Weights of a small transformer language model: 10 layers, learned residual scales.
Each number is 128 + 32 x the weight over its row's rms, rounded and kept within 0 to 255. Layers, rows and columns count from 0. Numbers have three digits each. The size before them is the row's rms in percent of the matrix's.

# layer 3 attention output, 64x64, rms 0.305, rows 0-63, columns 0-63
099:120131128136091098128134134150107170192085152085169119082147109122133138084115135178124087156128161145150109047164085169130112113146178125096128136081175082124123115110099153120183151047075111
105:138120085132112148107182115148125084133125151185142117116151072124102140150140092163139152093127088128109111174086059198121091053151191154142151137125082128114107126042160155125133134149170140
110:137096111121157120111148083187089106119192090142148117128135074077155174133171131149103144111136177122176081131156136159091097128091140106161172140177149146161126058096130162132171119090177072
114:145132114101140164161137129171125138108153186108145134091129087095072183117101103170096076131076119128141172120165125191071123063156120144140110065114108127106165143167121133158169082086143182
105:160143188162162094082078054135154200156086112145124099111122156095138131155140194097134115198161172175111146117168158122154150159147161169123142131136141159143177111120179127094160115124149123
095:132088089143107149127137110150113114092132141109145103148164064149119184091126118211071097155130137130136094163040072070112126131141134093098100129156124148103050104120138095158084148164123135
100:133110093115109110119133111134148142158057121165109105146159096149122170175144078086135094121119136150049177189118100131130124063149137153161117114102146069099074161135138111102112221141100111
105:150106185200173118118097092113174145159102068147154099151113135115125113091170108190124106114121124188069150148156122110121171115192080136092132100142152102153096121157138093109146179108130189
094:099123125088078076123136175122097126073107166117115124103168125105140117104120114092119100096145104080164075171161065138113111173127170159217119067172127147118112174104120196133136111147120135
077:156134115112073113190123137114110110086120122124097191153109123148136137089180123120082105125119137178123105148130088111092063066211133170150107162091177120129097113161094089152187175119138138
102:148072068135137083140190140141107156157067127123121096129122118100126177119138079131113120159128175135179087111191130146147097143101129097091075157101147143143168152103202101178144190106101138
082:114123141159174127059129089121145127132102135186141098112152119121094114164092080108186145117166113119083127155125164138106204120125165133124133103089099127086155067142149132075152024165129123
097:138125158116120073084106122134115097157129167137165160092115151146140124154125131109127084134148136149163091153150140122138143189199180106135166127210107129093135122158166126041116094170160208
080:169122118105129096117120107147118176098090138147147112088169119137125111109106170098130140130148072089143117151149063096083036061138200160101128155064164094116106131135188123115121123130162089
104:086144127134130195187142175134088118120134177095144103140122121147154095105165149200137130069107089165137086118167109131157127151113150145159062104157161121064090140156166139104145179070141160
111:149168106175162082127093130094129083156146110132147133113074155150143052153095182087208167108105127125145118160051101143113126110140118144151105124166146115140146114144088170092180106084177141
101:114092103111127101116147171142102107072194151180142145102159102142163163101117094116099108167152164148179233136185160117105093096134104111119163129119148123184137110132145096165199131149130136
090:123132117145087134135110154115132131104070100127137161152129191157134155151132098109137096149148059139142167123146068174215115066137097098119122147110072126068108146100207091105141113111175110
091:138112152129105071157110137090109091147127132169126105153095176138136089136140152154135144116144169190108128165132164134106155104188090133150156112153135118130040144092139176163219168180156089
088:126171097106191083171091113156107198058140151070082140147176162131113145101130178116130087108139159131142106107114100156128105136132196140130123125198191130122124154176106143134142168140089144
093:155133190109141163125101134109133166115160121161050159108162167087144125128137143108160184142096153158124207125147123147093118126168056130067164152065124124167172157123085078154111123122129107
104:101142172146129086105176119156123128203079165087133092143098110109125113138109136083128130199122171108152090108099147175105098132142219130078132069124148098131101181124119123128122108062103110
103:155144161119111082139127152103123163081151082156130193095114153093176102070144189094160157140103096146118158143133093123143169194146155157126141150143155132130124122179103197114092072175123180
080:144125072121171142135105123132150147074136089173087155119166109130115135081151121181139126065113062147135132131096092109148129101110141033126161172114173110189096141115158119080109175077112140
108:074176118100150114147117191132068110147133154092107162087117159148111124167073138126169135074096136110100165164126093132065108028134133176128151138106149137117158092106121086164136133108119181
075:161156127137151213091108130104154120124169085079091076138162140155171087132116109147166123134144079060120110110114131152155128121123065127173140127103152125142138139156116155094170149105147021
070:045143222086149152163146165095091124105095134099138108097148077130170150108148104135178089113143116120145161150155165121139201150143068116131120147090156153083159093158132076147104116124128135
109:089138126156136103138108160101138141140104076130105125132139177072082075192074103153160156127149138084153113140080135109121178096103106100180141134071129093121172133116180187143179077095121092
126:085133141098129143084159094140119150153165136132147186144076122115160152122115115090169157107152115190110135141162091153166134129127167171141045132119107123105168073126132085178148115108070216
119:157185140136111165134078123146153130075206094109121166118112129122085125146133166152131122065125118141134147088094138085166218117098119133091137069168104137169133151096106163069089144110135168
098:152101158178099139141065178130128142089101167098156142170137120123054126109135099098112061103121175067144151119127105094128116098149122147081181077167090098137089135120110139069137080136103172
094:183126122166132086173114122106138077139123111084116128174076120121155135104207121156106094114080151161122179152173196118097115078113083088137112139151178116131163090171129143143160161072158132
105:116145138071124076098196098150093122107164096151117112096133134116163114104155165113126157124137095121109119099135170211071101108151136159140192085105129146118150098105158167147162049127192108
094:139153131104139134121115121163098105121211118147124130130159125122134089151080154070195115092165136072171151088155092095079072172102195105099115188138141157133181109146095120110161115128158153
106:069133157129154132176099149128120090135175108128093148067150138090140103090081176117163143089084097073115065147110181137132115137167072162172173145163155146197121130138136144141169087130131102
094:148134156145173107138140127147117168155108086126141118151124136094134141110095130149152153142157109148135029156100175167144144143158060177180148099145175148184153176117160123147171209140175148
090:192151120157131151133136119122175101175238130123092101095075075127088121085177182149068151105135151153113155085114135150120160125088105150098095125123115115091135126160100160136080092135121105
095:145107083082092139137121156114120176079102136127153109105109100143122161127176076185092113146147177174129165098112142154147227121123130098106117082126116132164141156075114189152126158137104199
098:112148145159146057120108070149179175164113098130143141129126155146097146134131127136143074090121158080087135115109098168107168109166127105191119104163146075128126116196046152119156119174090168
101:136089154145123143154091128172122109088119093056090092136170158084083153095110163158109130100145136129122128099101136174095126136096088143137131134150128148040139078180134109215096091161133086
111:147149169145102125119111106125114167072144146081155134164086141134154144138148123092102102162182111116160151062197153109110127150163105177136126086155162128190146163100098178130225106105109150
097:099133130131129113153149173128087123140159124122130108140157155104177113094122115144128145152149105164137082116124134126120150112104129104186210077215143086151065063063135128054132118089170135
096:146158146151171195103158134110137134079145149122160149141118122094131141143081163074123127163107126124096163176147153053128109181184157142112139140139152141130056159204145087154087126193126141
116:092110119132127119091137163142089154135081151137171133129191105124071205111087084135136064092120081103159086083137189126167165099154146169157173149153109107191136099147140092121101139147141139
085:193110120130133159138128119142123117086154060107114196104128131170124173135133084096132087091120071114151168133137124103130107120142140091077194125157158105169189167113117183133040125123152122
111:090089085162155144144102135112188090103154078124104100120176110121083113102142163156164135082105217161174124166069100070085094111176110076095144131127134128088135136136121165126105131113097124
090:136124127153183117135143108189108163137155139105178182140093139123110157129141141197128110070160083111177094169103117135140148144159133090190134137183154144131166120118202159106084183132144182
111:079152104118148158086183133194100136121151153144157170123087134133100119162079136167151165057103132114193085124142092145167144120111159152124089146157107113205104098086142067124110160092130141
105:138093086199129047149150145084146084129138067105143131138109142158156141131113086143146106089110119109185168073182146125177119122137121098097151145200116062139095131156100126135164166128110098
106:130081097092166114143175110144114127149104108088101092051144118120104145147111124133096085153119148058079117089138146159106116181153095137128161165100165196130167129095146146188133086158096066
101:075105107196125118145118178113158089199078147168143089084121102094124092098104133154177096099059171085142118138186119115099125136141159140108159168125095107167135198138103149120119145115090121
100:147111078092147050118141118106078148117053119130149142096105149133120107150111147155139120106163097154181064115094148110136197140107157098147114157173122148077111079147206138124145089169136162
106:153155140116123092147125109126118138106132074146161135096098166152124105169071148134193120038118087138182163117213103115162173083133135136104132209128186108156150094134136126127156116100124127
093:216134102101110205124106109116110129088170141182131103132164111089128079112151176109137231146125109162156116122102097101076120077115141125087126123091127155132121154108168130104138139086166102
094:193176121134156100105108073146134161201051129084129155159095145133143081143086126107143166203103151169103138163129131152111116119137154133123113118079119131144131180084126063149116193129131127
103:146167128159127158104114101114165120165162107163109146077137095096103085120073135108152176102099164146082126160171138133196137189152096175125125155122091141176090142161101163178150191164136083
096:111094131091096185155036144140140097070151173087164149090142089142138178074148091139096061088157187125131148155062107112131160158108129116151097128100125164109147122137152135127143145139156160
107:088193116133176071074142092113130186153068119161115135154134161121124077126139179125159173153140128152103189131127148155123197159107159110131149077127102097136129122140121099050134188122109133
094:137137139099101177112168078155166114105192136124103105158132153101174103139182152149121191158133124186138125140078134072104096150097116112106115070169097181119103163046135149109139137109144174
101:064150130113104133168093139100102132122119170090093174173109133121141131128134073097151096167164135111140101118114145193198130118099094166174110095057158118142163183071123131149184128077132130
122:107123131185114153182089158093166085133122122121119131077086150081088073120125173154137164166098096162170116105123100084119134125164083157097094116146112189084143172112142114150128067068172125
097:151086112113096141164172131155138107086126145168127184076127068091138172153162120168118108112083108176148174133202129184132134115103091131136124118113097130176172157042121098113081147139109144
093:146128110107095100123176115095113128095106126135108101133111153192160145150162094056136098127119125118127161166143127091145159110108134107143083142155133079056123101220057088074128169164164136
112:145086124089155041125156101152084176103084118151097085166172125138126171148134117113094119192165104137135096123092094102098104175135131090134164132152170157097089137088143170140074123182114090